From a checkpoint of a small transformer trained on Wikipedia: 122M tokens.
Each number is 500 + 25 x the weight over its row's rms, rounded and kept within 0 to 999. Layers, rows and columns count from 0. Numbers have three digits each. The size before them is the row's rms in percent of the matrix's.

# layer 10 MLP up, 256x128, rms 0.417, rows 40-111, columns 0-63
105:504501485544467509478546465550501513525515435565524504499509511486486499499484490496546519529476477510486521492475474532513512471518454464464497457557534531524511477458454495507444512507497476
094:561507514515538544502527472497498472508503512491498481509518522489543485494506509478512472461474498476500506470478516472559534493541514519449488506458465495490476456521489515473466491517511506
099:500501523528498473520487501533488458488462555497512501498471469542533488536454489489494522492506520460510527518452499522476499525445493507481491476511525506506488516498491499486481507492546507
102:475497487498504487464479469477459486555480507505520488551480509533520493465477510477500545522521477475523476509491540479478515525494468462466483507546507428494460489511490513516485493494556470
104:506473516480513506554526491502486517500483500487547517519494548486486498496507503488553532491523481493504539515468518477508504498492531458501464545503494492498508531481555527530547502513498442
092:500498520510484510489489498481510510532484485490484507469549471534471493447539467496513503519488538558492522484428524569489467481531538490474464482496495490482513523503517515534532499505496500
101:480485498515496456522480477515512471491491496506497525486492488486483499530459521485530480517513437484481495465516501485484511482491506524519531471514489490509511496494561507539466509499502510
106:481463513516499519520519531482508498510538525485509472518528490466457525505512470542566561514518506532469504502478497491475542532496473535514523515491521473499502523491469483515504531514500489
107:532456484455477466500486497544524444506496508490448487512498509522489467511500464509527511493519545460482535489465488520529474490531472520470490494510502513510531503472485501498530542499478490
096:511495508495509526532536459504549523446505510523514548466465519541490534488540501499448507541443545491487494575461469535504505523506478484502520473495528493515478518454473526535483510497503468
091:519526506495461514472463520509521465488517516496491497533510440462457484478464489479507476470480452475515488464491524540494532496494502511537510543512515508518490519521475511500507525498482512
090:503471470486491523475503492482490434527507505520503463491488545510514505505446494513514453478503473515455483502536483484463496481493492508500502473441522466507506493508494510549491460497497510
105:451500532505486521492486531508474520503511490500481554512548478522468494496513482521505507518525459480495553500487510503523499461530490511522475516457514505502529519519537534487480521483515507
111:486513494483526504486480542482512495485535477497518484469496498561471528488515486501534494483504521515505479459514476481475479478489491474505478545531472522492474476519504524528450474489479513
106:531523506503518546484524487494487524484539517468559487481478506483494518477491518529525476489504483524485538529479530463479521529510451462533483499502522459466515487482503501488489524522495459
101:493522534481476456466476493490496494470459495511532510529441488462533479511500528497503478523514498484504534504528481523511549470451508495500495452504523519539463534478494489506497518501490509
112:531546518500526487460523506482528494522538497549527536536524491495453484508521485495509455468444480460466474502499506501498524495513515504537546484490502491505542504494508527527470507483517502
099:505473497474480503507518522523462484505542508503520512459491518479453504496526529475504493530496527498511508501508491505478492491472521523483503494474493556490527495505485486473566525511527448
105:474503478565527526538483463501515521514469528524493491479442460521521543517496475545502489512543495515476491510508522507493516488464492483519495462519482505494441528488443513512512536490530483
102:501560512546487500487501500468499502504470472501533520529441475459489442504522472444507500505479492488497507470480471468502518521494505471473482552483499460454438524505493509522501512508534505
099:497494510501484502488525522498526504559486519497504485482471567462508466496504523481517480503514525481548502515504476532533562504510499483476524450486421501541466462483482472488497491497506498
101:518511534546483485535517502525478554521472515505501463476462441488506505519500496446463543475488495520506517527476488484483515477471534457463518503516502477462479474487460464470472472503521486
101:506487494486477498493547505431518487519511527485475502474481471523489509461509475461498486485461496496493511483542505517535509531503495532488499524479500458475494496500494519539460490516475530
096:530489514459476532502490543535464512506513492481520511513480492495533486476484498555484514501540512463475476484512524551478528496514485521473465530483462472503455573540511512509491475522512487
108:510480495499486499523498509488511479497523518501490496466497485529493504467489514465493497518442523540530528506443518514469492521516493480513515556529509484501479489501500534564473463473521534
103:492508545514483465498451553527451528460470496468523518478478492556513508503493494499489523501460545474497501522531495534494527506532452553533537510560486510468472523509449472492527528525511499
102:533490504536558518502496554507470478477521480506535480488516443493458513523468481428537488515532477541502459509524485472473483497474525480511452536506460515494497491516504490488506511492503535
106:478558519502499494493503472479520472497550473530517520499480522499465512501499517499490520462522460489523492527505503527510482514503548500490488503528469517480458498501501468506478512461505495
103:526493516524486501479468486440500496493510487442461498485484501472506466469489504481504493491543455528498447502506463488496504512501454520526501482482519508543534492486466483501511512552487479
058:538522543489505517515522513482481549494523497497506457522483476510492477499519508529485496525489495486516439458503498529492498466508501511514488483506572495507508480504523476509514488518520490
101:517479545508467501510521547527504463508530500495532501519467467480502508517476489475478502485523536532519452525527541458518468472497503516514479535503493462480523513512544458491502495484490536
087:473507476536503522502510528485516517494488532459465485490504511530498502484435501486491498571469475499529509501488516500481522512484480520456478471488513464447525478504502506527479510499534552
101:490521514488511521507522486506539506508494509518512546531502496495471490497471550542516490554510492520507465538476504508511453480482474484476501463432515476540478521493501517507525511482476513
100:510449461504515495534463500489478494460478487520507513511467484514500519525513459489460509488532477481440536483487513525514479492461470480510488479463459443459487449465513491486501499513452502
099:469490544546513523529483551466509510495497512496489514522492494513529478480528486508517493487470494469474493488538501535496528514482441540508482509488522544526488464516540518503488483530495530
106:479493547526490477509492500520468493452474480550487511540471491473498492504487496552489484493530526487550515509508505477495482506475502519484472550538516493492523451504543487512495525462532484
100:491472506479517505478522495524517475488501490490508511484504479530455496551441505493531492493482476519497504513452501514510522521502541528498536491534531469520477480511505519520478482517484475
105:516537509513479513454510530502522481545477557525448486513504480507509530486463474536502507488564493510504466498504502549518496506476534527470503492498544481533521521450539497544554471522516490
103:520511520504509502524498494494541489523492439504535493477511463492483486458498488499522486489537470464528504468506500486483491478489543460516484520507474539447498496496548535498478509482475542
091:511464522506499504499554541523506505499519487489507477510536512535493479500477490493498521536496496471504542521481525535460507522490480512520506493509493502461441468499505493505516498487481502
106:526530551512495522528524471527523498498491498526465494473493532478478500501493487498466504499508494506515507527486516474474472502497519484518503517547541503526507511511545532536535529497491524
100:505479526491541509467463505522482482469524498525466497525515452519499455526535448493481536481485485491490481482539533521516471552502516537454511499476548489490510500517512463471477473476497537
095:488447511517516513526512494475506524517477454486527500521518526502462524490534473481471526502494468499504497473526479547477510501493482451524564508486503500503512506534492491508445455514485513
104:505498523498543500492568503538523489492536518434502527476473489490472514485508478492497517531511488508471501525520528523501511490506544507496537500485487547495464508510530477509461459474482504
104:454498508504534537512496464499533459500506482530529474489505539529485475509484465493479524526454498497476525440467484523503473484526514485500492526552522508538528443463546537541487530546467453
098:509514517494511495477494517550524508461493490519561490502454523495455519536488540512471538494467496527560478543500481502523549484520502508506442518520510492475529483501505498464466523486495492
097:490519494489498506502535477504492421492499522502510507485509463501519521470511491496495504490498502460520529519477528509497510482491531461457553477409510495474501507505479504513534500493514527
104:484481484466514479525490495526538523489508484453465477501533491506428478481489505507482489478491499485499479471524533502499487519553461498453542485478521499506524512496474525520480535510506455
116:503493510502525470505477500483480497507568520492519499509508507501486519454478548445465490433555457481483502476488473478505494500514503504552513515491481520517498461504496508502465517489537471
090:459543482446534468503475489462489467499472519497517507488463511468539547486465484521497522537453494539485496520520493530494517530512494540477505512490521529466529498467477507532496509466476517
110:494488477515496507508518486477517513463516523520449518501500494532474473490505495482443522471497493452534534474459519497463512481494487520507479467498497521522488498508490515547511463531524514
109:514557498552484471460468509496488480526480485480508513462489470500490506446463491478522533499508502504526495541485520504500471505519497496558512490427491496488496473527494478500536489499499543
100:550511569490467511478506501480492491533451506500504517478525464502522475465484486506461523525502528533516498485502482471496517525472485523534531495475508479505471508483471482545476542568487526
108:511516480475537451495493488525488484469505520490510487516557502490510497484542489494462443479553518515510523482446507476495460567443466498550481531495490490486489477489485492506449545500537495
101:477549504496491473463502510462504503507511521477496493483509469530518484503529520495491508471491484503504493518464518464528519557503484516528503475473525539506566491480504482539564495501518493
101:517512494478500518544509499514532490497569470483482461472537462509471528481497473533480469493518493512462511502500507543486498547498482507474485527532512493524510443505548528522514475465443501
094:522532488489517512524507495519513517468489539500478525523541556476521513452500451517524498516487567480491539514500487471513520496472472493529492518489508474494480522505478486501503500495522514
101:490479547505535488481477491471537492501517531489505501536471508503536500460474555532501503529514534507521508516496465504506545439491487506518532479452490491482471520493481514459462483515488535
099:478537509511470548528497501512463557463462445548499477476487522495499535500528486538480503483514522494540515497475493466536544513519511503569505458514501468496495526525473503466516524547493481
098:470480507478512532491482451492536564489476533512463532513526529541429474496516479520543483496507510492514494493467475470503504512510499559510483494553476502539534513516493455509499459518483470
108:515531515497563517509500547496525493485488432496536490481537510480532506466482511520493521494523470530475514479493493480477519492475534506506529504499478497479421511496481573525482480499488502
097:517467456477538503505516487528471480472517470484508533538562529509463466459511480513486490467490518516489470526517476505493521501513504493485471504538501465543511510478523518461547544489518479
100:495475504513512496479502534505535499508487512556494500496461493508500483531455553498480492501556462517536503507520493500531437525437472495483464532470493480526487517475520478495452480470475488
090:513466464510495510501519535511520492461456518518488455509479511516482435509527542493513489566486490478490516496457508537471469530507475560486503473476491464507479479507508451489532502499482480
108:514508422509523514467538511482525484502476522483546469470496479492500519480502497526521472460502522491468468521526484529509485511495507488510521491437511508485487498512527469510493468501500476
095:465502494526498551547456457522492528470527494496484507492485478507526480486472516539502529491531482459536478512499555511535495546525476524471445439459479446522467480545478508493511500504499524
097:492464467522476525496493524498501507489526514502513477493503493500507470511534510516497480462559501478544539534517493506535481464465492513494525503533539475492499547532493512487523538513503516
097:483472463509540537508540480528470515478498510503536500477502497507491511504510443501467470472475487528520544547489502501491530521451477497535521496458462482489484529493514511502476466515506517
099:475541508505495505469488518487511510449542486530457499493515505475501462530503493532527475511439475454494472520555542502478461510511527506523504504494525509484478548490526472503512500475476509
107:506489543501516530506486513481521517505526530474483459453522470490526487511454491467507493518528478500512532507494463523560582519533520452479475505493483483490501475494518517481530540504517485
092:462498498511491522528510526513539490498499546483470490534538518542490460493486539507492500482496497478538496520492511525505513487517472487466500462537470489431511501471472496484511475513522539
092:440468494512506525494504485469481511491571506490507497497524521496513524482482465511477487464501493515498527535499493525554479472500504455508488502479513538490543500542515489530519496485498478
# layer 10 MLP down (transposed), 256x128, rms 0.407, rows 40-110, columns 0-63
107:550531533543462522455560511544528477532540551520512473501487510534509491509534503455484522497471496511480520520517471506495504488468491456542476528536497486497497494522486528485473505465499520
096:522490505523504479480443478475507516449522514535519510526475515559506510473500459509496489511536498507505484493537484465518517458498515520541494477452455493529488533557486534540475494545469541
096:500537519511523530468485505469507509480502560511509485524487458485440500458513500497499503508533521498493510526553492447495496492480509490553486461502523517501510473527490541504504505465509499
103:516496489468500477488506543494479470498468482482528503490545496501497488535527493521472484480474496543496543536480485518523514494487475475459522496429516495520494491518478516518482500523479497
115:518489520485496513513441485529502493521508532488499471432495528522547488488463515496491547498535474494491552497457522515494543524498472475506513521525492538487511494524531473496534447503474491
099:498502490512481492510503498475489501514500471542543535521503495536522471483548466522502464491524506500522488505522496501472503484510510511494494505394492485502485506507468504496527523484513534
095:492493447496514514485501477487533490498491514514492494535522459488485497504481505532519549528540526527478519501537488472501488494492509500515506485436533545494469496490496513489508547442481520
096:510518522467481539525497454470483519512540525529509475487467485505486493501501491491499490519544496516536463477537494474493519493499473487471488469389542505466497508541485482484504482492516493
106:471488493507513525495520509472479512498511461513469492521502492491510476555511500511477526515438512525558483527447490478500539511542507525521498491500518497480457460512493476492510489422493511
100:517498511485483486486475497507504505513516506510493490494486492486456510486532501524483475498539501483507497561493488503487572502491492508488482508495547524471492480488502490480460485539522504
090:476449506470464483473521465505504504533504466496501531510527513516526519510539467488484513561482515520514526443522474546475533497528466513497537545503507494502534493513497541497547462498507521
092:481510519480503492566487520550524504515523512522509488477502482485483488517528477496520535495491493470568466468490503534501530527517491452469482495493545519540440518518522473463496501535481525
102:508488499514521529464508542498484464497472514516521539468512496475482520526527497490448533483526520403490541515473459506490516477475524508496494547468558488519499519510472483546512511508515484
111:534487513492447506465534503482527484510538493515479463524485482481517533524489501467484477495526504500517510484488471499478485424558489493553479508484463457500458500506474499512528529441487521
105:535505534538503481511487474501500470494527526466463486533464522493506572525492535509497510517491496495515482461484514509512487502477499488442512464463443477508502452515502516480503468459513503
094:491480467496548505490447479500507472516512496481504464496494484535470430477486440500492464540499492465515514539527515517486482482513504507484481479491531492475495488476522452455491502500505486
111:486508485521503467538518538471525470489480483467464495505470482502519497492470477478499463541479454472486468528527551469547493506507536497535527509473522497501483491502523491537506497531511487
095:488560495532493496521543483539512506517514501484499517509516494524532476559496478499493502501485479501511499459462470520476523492533525510453487482495502538535493525478481510540515510493529508
095:515506480477541492462457512523494501514500479489502540510526505490509516540481514493489499498512535478492530502521497500515451495527492503475498532588460510520523500459509490522506528495482520
099:534536469495485522517518533510532508464492508512534504538476530471487494508490482526520511487535526574491524521514527449499552489527507507488492473447512506507467451478459510490499506483522529
096:525475532521546517484539483492484509485520498489420520534469430523501525520476497541476559498507483473475516549507493500550530479494527527468498514487473522489494525495536508515489508483527494
099:490467534503510484467513514545476501489497547479507517456540463476546520512485459491519425519485522484525538477500497496495517499501481467473475498493463497506480490531508514506514516456475490
110:527487493473466490473465491529523468516469510516503481515547498486485494487520544486478505480529515496501457475492525523475465502500515524486489497526501480537514485503508490546506517514524525
098:507446464475510458526538478525511510505524522499487482448532491454501510516516491490479462499501495501511529467513488508476495513504543468529500507484494487489491516477466491524521557501484484
100:472473507556518505460490505498527470491459472489466473486488530493476516482521531499522511526466529557535516567533514523492537528484487546503526489431486509486525527530499491511485485487503507
100:501512485485501492478499530535488483512498516494500481510499480572528514514516534473508502457497555460455485474516517482476521519479511524468526500571486534504464501524488465488539499511476480
103:500517475500541515472505456511509474495521491531540535468470539471493533488519569527474502512450530444486550535521487482515540493511506508517486484464535521492480486447503468503503496514487455
110:528488525493480510539508468452502498495486504472457516516475457488501511531493523483490493462485509499535494499514534523481490536537499533510475429490520502487490519503477480506485476463479523
106:475508483548486445489538521440486525500535483442476481455498528516473477518475520521451536494465476482492488518472482498514509497504497543473525502451481489486485483494459486479513503499489487
084:513475475497479517518484529536533481534460511525485511477499507497504545460498532458523478437511513481514511524540522486521503512498490489481509500369524509486486527492497489463479488477497504
103:489487518466491490478514426509484502462468510475493489461490478488468459496566529519497492474473516554482514481523488515489473532532483497457529470497496519484506517464478492548537497507532518
096:500516486477477498520514492470522510465502455485504501493504490491501501456540522498491482470507479472485465520448501528490465495505502505438500490514547484541509533475490421536505447494495497
099:527506493499508539497454513523472457484512509502492525487494540502532533477479549489531519495513521557475483492524490480452510483498482506512471527517462499498501490503513504510464488454466498
100:522471499490486482447497499474507494460502511510522537518504518506540516500470516521458512491516534522544521487494511482540474497499504575471479491483443538535469515514565468513485526467493505
097:548512488504531500476495473510530488517524528467506517538477511540535486500466479520505453449502490480549477495474529477494486521501458504505470521474576470509494525514517456508518477492476523
098:490484493512545525503488526538490540500501508536532536474515439514514446514506508482533493539530476476467438496497492499492469519504521487507511487496534487514497504465481469513501492505494507
103:558533512494471515506515515472489483465480464496505519499531507522454487526477508496439509539511528517500535497433512497457494465517523508497488478581480465508516488489527477472508490533524487
099:520495503518489494509501494496501515503427495522467528515441524521460492461440454482527459495490518530499508491472481500560507490516507477514528495506497533504557522488477499503489513510499492
103:469521493462476520484520515518494490505532433490501506497516479501527524459514497534500474469522516497492461493505511484537465487539505472530478527489502495532466506523504453457525494497525525
089:482547491518501533529519499440517478449503481555529514532492502476483453504536501502491443471516497483434457482459507510503500473462496492489567509468503499486527561478501476489475486523509507
108:524512508492531465454511483560451497478512475501451516475488494530513513471497490512471481475516490471544532531515428518460496469497450472499538550549527499523477463549532494516531487492488528
098:529516493494487511520467472488483487490452522480499530533502488537471529479475472513522472501483513548518479498515462440463466488490505510531506491481504505504538512499478552522470524480500507
095:525473460494506516498504514502484500521504501526512489526529491509498476482530534522469462505528533485442571496519512514506509521476526553474523517502503535456472527505455499458507523513501500
098:482546524545492530488503531532495508478545451490494485474518542534494509503458506497499516475513471489483504524489496480520483486460502496504532505452528498494529530483552487517493498517499521
100:489535522486505511487485510512506450491453478516536509497496599488547494523489513480503500517503524487511510475492523469487508532476488432530489505498560500514493464501489498509492465476493520
101:474543478520514562488464506452492467500523491524530485493464516508488514534503526500492540475514518552514541508506461469467523455516490501546479475533513496536541480490491446523455493488535546
093:506527497500504503511503489496513495491499486487486535499507494516517499494552477513473500466467525542521486505487481496495524475487460481500491498429443503494476489478536502504545469498489537
112:523462531511496527512542526471545496494517468458518435476527500526479496511476493527509485509503510497535528515498526500495498501493470463493465502493464480500574497507496493474519492426485453
107:490492445488536568486474441507507548506471512479544480494489533529505490483510476470481478448487514554476476544472500498546497491556534532541476468504492475522493476523520507493500488473501483
085:510535521536547514486486490508509501496482511468510483478526458501498476503477527479532467435506517484474503522465492508545452526489504503500491499506526527505486525539520485531487502512529518
107:528525506513497495494479487503490489477488504526503508503525519536464491475503471495530515482457472500533510485500544455494515511504489483489476466640475498497507480510495469513514500545496521
107:477504506485498490477504492521485481515493515506508436483480539468505520507527507445521501475468489508540522545509507453471497485486547522475508474500453492474509478480490508514495518509496506
091:479476472490563556522450448525526487503511500494500517520523458485496527517496471505525522497487490490490526518465515520496512497526517496491523504556523487484501518526501459539480516456501529
107:496482477520542495473477460533496545513502505475524516500523481530527474528539519478544488512493460529506548537448457493477470531521513513480502512474538499478478513484489521504486508456475501
101:504503554509499465501513553528452519531490552525477512512550452479500553529537514497500499509495502520518494500502504516486474492505495516495510484522508476514503439483543475520534478531480495
100:479520495484515489462514470513491499485472502533508505522480460496479486525496475501484454456486517475518500467466545541470511528518517522530519484477472454478500521484506482488407513539501507
105:503532491510565470476516508508548475491494513452511529470502505530426547486444487509486513486479515466471450506478486499482501474528486471514525513483489494508518545484516551466481517491511458
098:489481536533490514531493440486551475480468525498515472522539513518506485492465492524512491466510511513516484435502537483508536557526510517517507509415491486471471515505558526459479536491490499
099:446489514470473529497498511516516528500533479500457491489498483506537484554463493485465518493571481483506474495487497524519488550467511524465487474510524508497534502477469510538528521508539507
100:482479536543469476519471469541515521493506514510473487516482501489504526505473525474506480500489510504527498551522501526526568511477489479547479494519509492510457480515501515514503508455500537
103:500483517528508488470490519528520493445453518452533496522489497475452473490488553496512480490474506516481493503486481463466494476469522466521487522500489485490486473505477512504477505482499433
092:471473525488537487533517484510478458522487519499473504499498507464495455483528498490483519477544502535457541457497514434535450507475511504486496484488526497565480526504502493446548502533470481
098:504493474467472475477510451475464464517492501498513510469536536525486504539507485502477464475467486534519497530510467529481511475457477455478528511513519531513482493476520506467494526505505502
092:475494526502480523502511510492517497499548481543480515463461501528512557519522509511511496503438478520553489516469514497552548547491485472485558516473486553490541522501522524500500475494512507
109:480460470509481512472501481533507493539470486456500503511479495463499468545506479562461565477510539457524506503489505450538514496499508508459497512515479515479535498530524470492507496532495479
102:503472518502505508527435500506519484519530528444496510481485509515486485483522489501516547530472499513518497527524515527474525514480450475495529472512512530518481493491519520467517489488498441
098:472510530512479455476483479472491528516528506441499534491490510532527478516496485490463559497475505514490484480536496478537503465523523499537490478456468475497472443506508503514520488498516501
095:520512501487460478482492564494488480504518508507465466518511546505441515521527499502543483504476509543494469490494470536517449490525539512492522500485489444506523453494491505497477500511549483
114:479496464517478544525480484528486489496507520491472550537470493501514473515514509481541499518485503492482532533527486501534537504556463443527443523545485481512481539461487515500544526496499519
106:518499486496471461526508483513495493499473538455516551526469501473527483503491509500525508524504472465493484543514497475513481462472499497540502463540491517517476515518480500491483516537495494
098:497540532502515506499490497515463515532497458466539504513502484502457510477489498499543534463523517498471527507474474517505512539485517478518522449474550532538487535505479468517484505515485519
# layer 10 MLP gate, 256x128, rms 0.386, rows 41-111, columns 0-63
095:473481505528533557496523515516515516486547515492461504511476485494519514498474509477488470448515519483506509527467548471524564522518502503488515497458477521487481461459497502478487477505547525
100:451529486519515512552536533478546517533491489482526530512532502492490511460466539456528489515499488505515530480505516473539523479496491460521501511524489538507504490486472560511527472506537489
098:522486486513502516502504537513508492490509541476469501511511503464509471502498504462502450521486507481484461460528514523532481522515470484485455462532492471481526495556492478522500511471498481
096:479545498489514476479509525480513485535508522513494471503498493470503474511516504528475486480443516510497477503498477534511494495513521548510543445532540477491474499522507510462483492506500550
100:476523458500528523542512528536528497530467486471532499528478488544442477519524494521502468491544471470481512499476497486484513488487512502481498510470470512548513562514535482505507493465494512
106:481514515532464497510474523460492497523458515488522530488474513516514489488477510506513498480479527503538488500517515445533509476525499485514496519485512485481499518510472494483542449521504516
098:518522529543494533533522533520497492478528496447470495506506495462495496483512499511543505491472496515428488514489466512525503487495552485446475471468534494476526503515475531524482479473490442
097:498500532499422460519515505521475504497460488481537473493506518487477481465544499464497494515463505546494484519475503486490506519540442522458526556516495499482486482516432520499511479480496528
100:522519518511459517506552542493507486555523512511505502449551518459517481493509523485497503517518523498481489479476528523472541522518491510485521485517493506511494502499499540463490499479544519
100:538506516486528471519540493486492522497566497489510500498472498479466513477464498481503481523532482488507487540511543488498487522523500488492534540505533468503529530496476518450499487519458505
094:491515521489462537531531492464484521486486518472498532479503494498545486458521539477534502510477446524528514467512521472526473527470477503488498503450497498511506495547511490500554453484482484
106:496507498442493491544496493462535520479456477549521450478488483506465476523516477472470500515535488421530491536529515501510522519500481510517507494506536481500513506487494514517471505482509500
112:552539519514469513510494476482535495475528532498507512505478551495494456500487542479508505521501476555457487549541494527507520526500527484491497495516501506471474491527534482472552521519500502
107:485541533504553558473531448475448524509541536516497456496429529543513510489524466495524492480483466500491491561469534467533528476530494515481517481526504490482504501525483525487486501470519483
094:493532521466491507481506502444502501477511499492532548475449470461524511586508490511493560511504517477478505499582459505518520505472475487523526474531497548497511497485514512519516514496492512
106:471489482495476519491500510486470506524479545503532524475473466471547535474488506490523487470497549527530517512468483500527501503476495506509464525495531490489479503519550544451501541520524496
098:510479490465475508507513532506515494453495503502461515447525537504504491449502523534529503471504525484464515477479490540495537502498514493477449469479508511421519503511446486459489503566519484
103:494481528487465477507502465480519502505516555489507504473529509543473521442481468480492558474489531525493481468460534525521490521525485499473511495507512496513496517510453504505512447536517572
103:509453517508500488467527502536510495537472542497488551471527495492459553481495553506483461482476514499464485489543464498491521498537493512504553489511502532531546481517516458505478519510476482
109:479453544544486523489490520499474525484516527482504507460504543511507494500528512495520487473534525462499487514511478538526528510499516527473501533526472522532520492503444500545474521560543494
096:502509491491491549527513509507529473452485497477532559470494481510486515474458438524512525464495550475515511501536510479446495524501540497505493501501503527479504478527470498480512512478500473
106:492447498485481448556487529549459506509513526542497493514479526492505490530505517520509464484510468506505481491500504513530533461502469492522485521517497498477481505485496472485503537500500474
100:549474502556475490495486491515489487469498509526498513471519490484496488493501503480503449501525463452547464502455498519500513552501495509471551467506527523513508470502529529528484478515502479
100:510475485493483486505505503473482485513517491468470502467474516513497497500479549508548461438530472481481505463524500522545479482502523500482482507500469533519502482485491541451463513457497498
103:508473469536537549533520507478545520531497497484496498504519535478474471510503463485538523478535509512465527526469528475490514483498489461481503493381460498496521488520502480521484458493480485
095:495518469494495521478517473538522494500527489500498527486490522523485496502488558518516526509435531523500537497540505498536521548504479486547476495494458488513544470503499482501509451507490468
110:504504508509486505525441503495515494506520504555536470491503513476495519496517510486541485480503526472515508488495484520480526487496552517490509477531497538466493547538454506458531499495510509
107:479490467485491500506488511481477475498457468493490480556530494499487509462452517447520520495516500513497504494498469511512477473523497480508471488512462493483544534513473487556533477536493524
062:492508541513498500520487475475495511504528503464492482489525477523487465537518489523465553529508530491536462478501495507475471501477496508540485486526519505499505463469501507530518481507544506
100:496505513528484519520482506576500469512509489515530455491472497482479532506525503529498487511511488517473491511467505536476535512440454486495469463497510479471494532464489530493513515470516465
095:510469488495438511537486503526509517484467523522472491452479520524511496511464523514465505508477499479495518465485503528515529510540463526462551509486506478535540500471490489504452429527499488
097:528515561497455517503503486451501475477515518481484476543470512515493479466503493431525495503463441503490526477518503483513526516522521469510526466481495516454483481513519567476480494517504485
102:472539491529512525509496550577512513509504500488503502475534490475528536504498512502513501522440512489474491523471557508473493534539507509505550509511473513525527484484472501505492444498474493
098:483465504486493535532481514520513562537478506465508468533511510524491476508445498465505477489469520486519486474511457466525495486529528541520475541508521430489507524534521516474498488515502480
099:457533537470507506510472495493468521488510480519503488482479497507469479508502490491543535489532452466502515519511516493521545510483563510550498471519533496520480540552505527468518451482534513
099:528489529498478536514476470502510472454492530502496568510455511441468481470497493511502480496535497508480467519476536508476475499514511465515508501543516485497483501511475553477532474487475539
100:457484478529508524493502483476483469500492470484502499525522489473486517506476539468542470512462526487443472514495481457491526461532493546470539520525515525494517453534461490501482505537479514
109:494512498489506477519471505446505520487497517519497531464506573506515527523527530495500489502483469523516500523503512522489494505550515495488473567515482528492505506506440493513534524493535499
095:521495490507519543522506472489527540542456516511480495528511512470482503537429517501528463461425520488537521507462477487476463493493492481492514447504507536497503524516490451493500476527531457
101:502512528524437596506528452495495469530502518535487541489501501475481503521531505470527522494559482504497520506490510486530484497501541500472477488445493474486520506529478513488525517426528504
101:504551515553490511532518492530519463516523500449514497548504503527489537519529477515483475507476508470532487477486498511504504559488500536502522476510489508488471481572506468543443486480494501
092:515509496515495499453531507495524461533522519544457489491483481490510477532496522484555457484518518479479492521527527522512525481499496520507477446520493520508486473486511493511549490500526488
099:508514464485507507513492516545529501484507475490502503502535519517472519545500530479488481487497536523474463517468536480505518483441471536510520476509492448465537484514476500513517492533487514
103:496502456501474514505476470486465538484466518482523499487489504484501538505525544536496501478480471495499513489493484474529499456495465481529502489515457515471489517480470471452525487475536497
097:487502479456493554459489534482523467475490499513525465489489522492469503528503476481465488481481515520540437537491540508503481504487524471491502463479458518456530509537495467446538475503492522
095:506527547446511502505536484462516509504474525489506506491507439530483492482482466481481488498507512446535511504508574472524514503470522481459517475438473486457482518531491516500560477527502491
102:524497480502509498514472497487519500514479501487542513484467501533457495536482501522488470462521542485535510527470555484545534550510471468484441517506475482478514504479502534532488489465525476
107:480519512507495501523488464455517500510507504540517499507485541500474506506498528488514491478521515528547461513478531510511542517496568498572500462505504492490523496493514506498473493509554500
095:503525478479482494518462451456517555455495483483405520503512512463515523510468566486514499514513495459499501480506490490511499550511464520533478543501510472508525479535504489487505475485509491
097:481503497515509510525491487499559465475489476530480494560512510480519541515480530467522518522531484470473472522548516473520478560505490464478490499499501469443555524485532485487468542487487519
106:526507447505485458535518517509507503486479520508477542471453504499499505512465510504530520501445480496546505547494529494500456461514514510479512492492499549509471512535528444441485496485473488
103:444508508484545498470500477503498499513501470566486510479519485504491493532480496499527472474473469455472532521495535474466517447507480492530498457515513525509443466530483480463488477456478500
111:506527482482482508480506521457505473515486514545499519493505460444491505492474541486513522488512497527497501528540483498499454507527511505492493462536545500489510520521518508500514470496504498
106:503483470503519517499503470564489527511499499498482466479483514510472500507467506480518474491500481480495538495514519537520513512539532506510517517505485511497493496472490462539474479480507542
089:528521530484464509493487487494468517456524504490508490455457482491503531506523513498515474550520485538490516499534529476498477533481484482507525485504471494456552488486521501502538480536454511
097:516465474476470483543537488534505528477469551497522538479458512514497470500442494510502458480503484554496558479518535542542511460531498507485516519491514507532500507520513487529476528531535524
107:468456539514525481514495484478529498500470504512510495551522449507476496489478502543452485530492472528527486441503520538499477486515496502492474470546543501523525502522522481501514485463482456
094:521447514456470513541464495500492498550524480480499493497505533539510512511445492503475522512451490478477528498519517522525486453503477461501532550507474494491469526489503498506460525533462531
104:492508506506483502478492493513520519494499567503491496505530482440518503485510540507533539484483512513483470506509547488536520507487480497540516483528529507493464485521526501496482484540514518
104:544470487460492496527520557475514501498471507496453529498494524462484514501513480494468503516495551471520532550470494507513486512496513489498475459526489548510538533523489468495490484508486503
105:544486534476483522490457528491501495515489515495512473493514538499519492477461453468516502531505549484502480482467466505498474514570518492475547478519515511543484542542521511494539535487518517
096:508489477485472498517461471537495514511525502491518515507494515491522498481477486472484461533458488498487525545471515501484540556509497507523478485506487466515534525500487470496499541492497483
094:487463507465472513496545534515507549468497545501528465496475519458487492507517515474510487473465443445521500516526518467512496496525520501520497404505511481530497476480489466471505489515476485
105:517495527505468460522474516537479520520471483530522471435522532508464497498497504514508484523526462510481468509502525505510545496491521490519478506519476485472467508482486528498462539485502523
095:526485484520523468487508498496500506518485487521509484452512505518495525471521520440468496491491487485480516495525463485489532484520499501517516519514523520524500495449507444465483504461505485
092:541491512518487527538468532479514520523510490518499470452511487486509479494490511501494474500536480497544465500515486483505486491511500511453507526537494526467540535552515518507523512482540488
101:502493510514525541455492484518509520480506507470456507480464516527503489505538486479513514495506512488487515518485474504467544482483529470500458473477486499468513547512460508510458492463475474
107:505499496478490473536485487482508523542501548491517502499509502505511496502530564497476508482539536501515494473475518466539493490516470449488534499486483477503513487524477483502451511468509471
105:472534520496500469457519467511512465519503493519529488472507536531480531475501493482529535540508525536499506526486503510496490498499520492522502470515477490502457498502498532478473451472503515
095:485481510532501505544492498485551465512483477476497478512530527526499520493487491510550466467491510493430505508488511470459510489534497482468471469515499502505490470499496488518486486482476524
096:452484504485490524511487473509501497514504559496512529495521515508480485509544504476507522462480478513499524534525494507549505506557499453512521529484520503492453499519508466497437488496527525